python train.py --num_hidden_layers=8 --hidden_size=448 --num_attention_heads=7 --num_key_value_heads=7 --head_dim=64 --intermediate_size=1216 --vocab_size=32768 --hidden_act="geglu" --norm="rmsnorm" --norm_place="pre" --norm_eps=1e-05 --positions="rope" --rope_theta=10000.0 --rope_fraction=1.0 --qk_norm=false --attn_scale=0.125 --bias="none" --tie_word_embeddings=false --parallel_block=false --init="orth" --init_std_qkv=0.0154 --init_std_o=0.0154 --init_std_up=0.0154 --init_std_down=0.0 --optimizer="muon_variant" --learning_rate=0.0106 --lr_mult_o=2.0 --lr_head=0.00703 --max_grad_norm=2.0 --warmup_steps=200 --schedule="wsd" --decay_fraction=0.827 --decay_shape="pow" --final_lr_fraction=0.0 --batch_tokens=65536 --max_seq_len=512 --doc_mask=true --train_tokens=585300000 --max_steps=8931 --dataset="wikipedia_en"
Each number is 128 + 24 x the weight over the matrix's rms, rounded and kept within 0 to 255. Layers, rows and columns count from 0. Numbers have three digits each.

# gate: layer 4 MLP gate, 1216x448, rms 0.0923, rows 84-114, columns 192-255
# up: layer 4 MLP up, 1216x448, rms 0.0995, rows 84-114, columns 192-255
# down: layer 4 MLP down (transposed), 1216x448, rms 0.0567, rows 84-114, columns 192-255
gate84:113216133138179120133177139145139141080064061130128098103103104136153152169095155110106129098144147132144158151179150122088148170119144112103120167135128083086128105151104149113136119082131146
up84:152154101157128107139120113152070144103073109137146161079129116165123130116128131143134099159129126141152127154115081077143158147118130108109125097119154106144175084141120166153119141085102178
down84:119156152116149115166143081138159098099149108129131124067167122180145124121108182105144165091208152089130191191126088115095136152089118098145155158110151133175167111120158148124133120113129110
gate85:121155085110202146156142150138136116124150105139144102089109114123102122080083167158159132099102074131130124106129122130085130140084129106091141111135172122116138081151144088106159128077181138
up85:163085063134152117108143183140147127135115181164130123146147152117141160154185083108079154119188102162101118129151142149135134127184134120139127133151119116171124127075106091132144122100093153
down85:154157152168123130130140149088139100110128087138159123118124079163129135123113157141067109124146129117128136096132122127079089126179126156140155131138126123149123174123119114139144127132178138
gate86:156135135127141100128105140121142129149127125107152102111146164138150138124123115088187123129075110142140134120132130155063140137125109109099099120119105139107123152109117110104127130100178138
up86:096134147168110142115160172135111150121171140122144113089141106116112116072129089142128126103155153086153144110125161131113093124110081157115100104156114161122114127141127110094112103161145113
down86:145098162117150115110115137134137109122129164155129157137150143124093109134115146093140137129155109132128118145120140126145178127099150133131110139125090120094116098099147085118156142130119141
gate87:095166123124081166127133067148125143172160091115156119147109142114143126114150150121155128149114158116112112127139143095082123133118142135140132147089157121155153153138111158096155144122107153
up87:159144065110160149085139135130135139086123133101105137187138133125124153092117159116130135139137133139158169170091077133134109148170157133163127073179146118126138103119106075122092115123175138
down87:153170113159096125091128153102136141117136105100116093150129119121148143132152138090154147161131088105167118115164103148160099084141069131112135075153133152100136125179108151114123116131094127
gate88:166154103101153097159121147124129131145133147140109149142148081104094115139096103143100158170119168127143126123159192084142101130128107120139130058114144142125110177150160103116160120140116142
up88:095139169115137107134098149163176137153135133130119204174122135126174119095092139137082127113140176117133072151101124123128122135160116111137138145132104098121159123123163138135119166156118149
down88:118175121105083135134141094134106121119108111080117142132107114166118148142129111134109097089146144104112112120149154106151142136090094113115089150139118133132122133122118140142127134136130109
gate89:094097126124146122114142139131122124141150094117137126134123125117151095129160133133171099080139130122084141135122091091114171145157102106168117121122137103127121114119127107139153146136120104
up89:110114107122096129125106120111133141122139115169135145144105129141115101106112107127109109151161154126139119131151128116140102129147119120167150113141139119132118136113144134149139127127130127
down89:176099105132089150112124107123100124110116116119131130139144113108148136132141105131123116170111162134113122141171137117140122132123125130140111128114149113126155110125141147126116146110133103
gate90:106150113141154111144144123072110140110102138051145116113145165126148060084120149087145134135145096083164123140112075117126141107127118113117102145099137067140125102125129160076090075131134121
up90:177166140090180158111145095149116096119107142126151117115145093167124118114148134097116130135110161112125141096111148112124140147113141162133151123113121116143090160159160133082128127144138137
down90:101109081121126118078125086142104131142082141168114130094146117097109103097144136118169137096133158132129134110091124117119104129141116123158096106101123160090116156135144136092113202170085202
gate91:126102081138123130143128146088115149114067138085166164138123167136154113159078134128172131109084122106149121075116127122100126108076118078118116150151083131132114126130131089119163162148156124
up91:145115116149131112135124125114153129112111103113131117133152134122085147113165100137139121097145103124092150142105096119154109104136151097165143124183102147116124134141104144087147144138128135
down91:155103151103117121122121112162154107082161128131109156109159131137112123115152152122133160130142132082084121099122110096134131155133121169114124091099141137142133109120137148131121114086147079
gate92:137157175150134114101082162118103121134117121109090147104155136140093129123159167101121127092108126119121152174128087132106132107180135172120111133133125119096141170106094118105139134131138148
up92:114168155158153139124145147118119106096128078097111148155118138114124115105151138148161137148116174148125151122166075126126116144089121114090137106116175175099159128124123120142126134135127129
down92:121137121134138147128135123126139141128177130090159073116137173137140124143104065099148108131139095137133162119134116148144125131127092120140136087174145129127114113149129128120146157173109169
gate93:148099096155123126100103103142151114113120147152131136157150122118151125145131150129115134175146134126092116174172124127088133101102140080121140146119116114098145122190129202145094149114134107
up93:151127131074116169139146131134137129123119095138119155144119130123132172102129095120163133083131094087095131147160131109114145110166156116092121155094092128161117094118175114091116145100123154
down93:119154133130139135160108091168127094110098159120109145153126144133135053120142185111149152123120133102128053176131130169157129090134136157109148152177168138109136158184118122109130124108118149
gate94:167186151130146098121097153112135167119132142188084137152150123099158166116142141120134133125137175140112126170096142130105172113143141135125130155139146146082185094155195137103122111081129139
up94:131118096107128172139132143138122120084128108118172126123132130100106150121122141163114095124110095118141169119178071132135131166141150132086156184150128141090114166158167128088112128107153126
down94:070131133102135110152134114169113149114169085104103112103119151108088143120116134155155099106128116113114160112079110065103110130102104148091121120131130086121128100152127115136097150092114109
gate95:126132114107139156130111110133113085126152176121156089120093125119121116135089131088146124163196130153138117091141103126152114158140109105138154111149133115158133142179122120128172083132125115
up95:189071116161122099153108111172112145137130121131131094123100204125101132153106122159089167139158112147139106107159142121141118135116124126143129141155165130100110132102146153095117135122098152
down95:112140134100122167126111159167184154123158118167128171134102097134085179121118112089128147125146162129145143124118101117120129158128167154101092123158124156157145135129120092149095151125133114
gate96:141150091111165114146143121099118125107121117095081174133109135112098104117120125119076115143114152114104114115087162111104105113145133119142134153144095127111095146135111100099124115130134120
up96:144150118114169129098133128139144109147152123151126138086136128145130097121146111075125134160100106136135162106114168106146134131081103146102126098129166165114147151169118118119143124130109099
down96:082108118151147108100110137130101081146095123151121107120162117176138169112151106117103143116121107109132134151136114121105125152086134139110096107137143144126163116128162125153110111139104103
gate97:176116177120131134098118140095099131124168136112148116114152143109144154153117145125117164119106151134108133123149112157131118152121113108155092085103087117144120167143117147126151160128148117
up97:107109108127143134168119143111098106163115106140109091135134129118116161167145122147143163123146087137134150106126146153144143133138102167128125157114125169121088165095140168129175123161159091
down97:129181117091088091097167114140123123139161157164147161149151120142128174179196151120118127182115131132118128167118146149158114177111153093117148150096083148115107107097121129137119165107144108
gate98:107117103152149068111101099112145127166168135148184165124115083138156130165089114072145142154122130145176098153172134123101150109172138153159087132122130121120128148138092124145096166132125092
up98:161182108110166153096099186145127117131098075113078100114087135117094149087144160166121052152141184096164113103115141149104149134102140132093183133107158130104124145103069113095090129133128168
down98:114172138126136138141172148091136073125148143136121082134130099136101123085138124107134138184116126108125125127149136136131152141129114116144117160094113106109135119167141115119115119110125111
gate99:150128115146124107123132142109124111110149136123150140142122114117142143154128152130148128142107174133111142178098098145189130149145109126145151109169141159125140131154131136105124137133108115
up99:122129154127127156130143140157105109116152118171107122114115151136158141133105133140178115113140127139180145116080087105120135096125104139120091161106141143118127106128113123148142120160122126
down99:136180149101154129129100090097149124069139129127105131142138158183141131122125127141103119111144088099118129112117159147101165118101127131098113135131124098144150170092130132147124185150118130
gate100:119104177141126081149120132111099148144119100156094123147133139137090110126155108129092164095136134124130173132137136088140103096099091163126156120138115171126136097109107120101107143133125080
up100:137112156133124134156143094080071104152147095111068153109112103209141092132170132151139133111135133104117134114132149146088143141125144091136146156113121155134141161112151115167125121131131145
down100:147100145137090114145136131110145103121100107126088128152147118092122074164136110160113118080129196161150107126135092088133094160123114096129108129141119133153125123174161098154123108110100138
gate101:147143152145097101105106146108130151143107088142141184148145135132127110121131154134079100132160120122137139195134135076116084087130146114094133142137076136103157117153149130161110110120118165
up101:129143110149099117159115112141085163114109066121111163111123148136120100117124105171105163154142124124123146115132123123134095148135107136113131140149127106132182121120109133135127121155099108
down101:122097134129122130160134136116117110152127109104154133093112116123108148130141164155200108116141093107128141139096112119150108136116123132099138066137117137115129153155128128113154149095086169
gate102:130146132077088118180104141139147131149087133142084153145142135160153123176126083125117146119120154165120108127136147126091122109157158158114113130055135141144110137184148112147113113153076111
up102:117109125154110123095115138109140115129169138148151139091147182089137132124124130089145145141100125098128117109103144136158109148123093089148131114197079139141170132105127165142111174128112127
down102:125121112136124099106089132165100131135101093121135067118167142133151160136138078094110086141137073131095143153140117120182120118085061078099158135197177127123139105085168120110156121130084190
gate103:121106064169106159097145114135120125139112136159138091106140124148141113091139152173104110106118120157166136128146175162141118127136143156126143123083121145063146131091090103082059124136161085
up103:160177159139118070154144162158138098102119142129142160111110157084102127093123143143160103153155100141134127133121092172096121125104123158093113093162151155147101134157116129154128120174121113
down103:125094122148148108173128131139075088155143089130163155077140130114112156066202096134129142126128109101130114158108104133103052108144139124103131138153089118166104141074093137123081132198157097
gate104:130102144158079142131156111115083165072130095109128089141122130123143119149118120104133095103113106140128163117141167116111135115135079125102135149124117119154134101146149089145111116135166156
up104:141109157087130127124110159116134120118144124170114158094147152108125155124119146134099135129116081152110109110099126119130150103093161125126147119133177123091116124133164160158116081094117155
down104:121103159124118116131144081129125136130122162154138146108093095082138119127130163110160106147117102095149137151115089138140158097144092130119118125127104132127157154125133111132139168162129125
gate105:170119100129123112117098107100118125103125115123133099153097108120127108097134134089147140157178112099165162121189124130152109116128112181109151140108116129140132137212072104095139094101133129
up105:118101162147098178136155131118131160086115168040176127157110178124106130178119154104157136107122125124162150121136116126084148142155131122114110142150139143129125114228123141141150176112138131
down105:129108132124155124125118142134122148117111101093165089120120115116118129164159121120107099138105154183168114133145117114143107131143118113111165144156109133149168125134116092165122152110082165
gate106:118140127093193068095119105166193121153132163138166159084122105094146125108132129142116115157150128127136103123113123088118147093074110149104116095140087112114149165117100170154127152123145139
up106:138161111056124131110148135142166148117167129158112089158109169145130129116120150111110090097170134127123148115140088133161120124137193072131114179146125157120107134106162130123137133134133129
down106:143153127123143130107127094175118123102130132116145158115141100132136140138121092139102153131165130104108146091159117082114118139113135119163165162131135129115122108109087119137175156116094109
gate107:138125126149134075124116161160114114108121164148127151105168093132138140129108119086126135103145102184160126137146121113112138139107130076086116084157148135148123089135115108151103101135129111
up107:146138157130165115160143140121105091116119143078102147121163147128072178142113146187101114106111154130065143158138159090117112127178102132095174109084105094141158126115142165107139128125139101
down107:108143113101145110123093124141118137116129151136100126121105126105139138153097156155116105103130098132121124129131148100114132158175090143166145145126105135164154110149100121140123147116132136
gate108:145146149153121130124138121100159126133092122143153109145105086131117100147108144134139092130134110171129119127118154148121117152166127108081123125125135110139102191138129163113128106111128157
up108:136144174135162143144143091133107097180083112133187109159148096099132126099097134157162088113141154166154142134095126119125170148126084073149164130105165100128110200126151151153122118094097135
down108:111179153094160132130147131119130132133123131109152112112140158156116125108146164128100104084146165142145125129101092170141106159135104162102144128075110123101149168121144125151087149107140128
gate109:130124144143109114149146089203168112139143150106131143108115103148099122155105092139132128105072123138140120129101090103151121144115132065114129144125157155144175143126150121098134130172136162
up109:122149113132149105098137113161098093152117178138146142132140183133115109126099204121111086102083160200137109163141149137083140127081134103132090064111121156141167122092165162168092130145188147
down109:143113054140116097112129097118166098121120144112155100140096086151115159130124174114146133132156151148142108098069136100105177114128089105137099110151081126131098076115112109089142128104115136
gate110:138131130178187143102147166087101121066131128141129122160146109168147122134159140117123143150117103155155119133111150159116139107089136128123117158119074125106111163164115105135109185111150146
up110:102108103125171127131139136110095151128143156108121115145139126106053114136144166124132150149142141146135112106099134152100122129119130143120126130081199140123100092103133201140144171131154163
down110:134114127161149138149119144144146151133135099120136110135096106119134153104155144136074158123132131166115107085087130151147134083108147119084144096122128139173133112134101129120124156135152114
gate111:117163081129144138110123102112125108178149144160163105147126160147105129143123121093112143141101104157110128132172151101105151122116120126154149128128149104086141123144133152159133131110122141
up111:117147098151132085160108151166137108153110150113172151129150146117086105110149131114112130132167177073103130082130174170102098112105100112102149167158133105113118128170159144108097113096140138
down111:108085072100162123106102174152097146126145123138094113158123140119142134080121109120140130123156124149096153112156127107162134124150140133104113124173115135122151174113137130135150151130109097
gate112:138124131118166079111144121139118138135164148100156125141103155121145169152111137132123135120141158126124120145084136115106133147129120130134124098156159178140134135108127131151115171143124114
up112:115077144117146115107160187114106129119138090103096113096140116120145079135132136103165134098073127115131107106110139159146119151090103170099134163141184116136103154102136132142094118135151071
down112:114085139135130124122110128147134136152134142104124155134126106139166132159149112138160169109135134133137130156098158146081148153129130134143118126167155070105114127086110137164121113133122118
gate113:130118167120113146109127139105155130121153156115125094116121103101139141136126109116127131121144095124105086116170153131109100133100150155152085124133143131155119127131100097105122105177109201
up113:109142100157129113124104107137115104159073142099137141109124123116175157124093119138105136128127117163111119157120088111094126153134135149150141135115146128130087152129117144132132127136068126
down113:121141104140129138104118173147144144135124126138118147133106126090135133098118146128181111122114087160104096139084122134176132190146167091147133027114148133156110119080148119135155159127107113
gate114:100125158130160141139133186182086141097144118102149141119079147091154115120124122142128140147103154158113134155099109052125063098123150114101129181135109156116141117130122108127149106098193154
up114:122161105103130121145142111133108095144144124103154109114097130152136101124146133111158126115089084146138106140096108104115087103099113061125113125134140100115144163104167082123127134106071091
down114:107107155153142143136148117142125128114155178143132110157075087105145107132149111143112096167129131112131148156132139146149109099129096101104130151097131130111078115137171144129160124121153122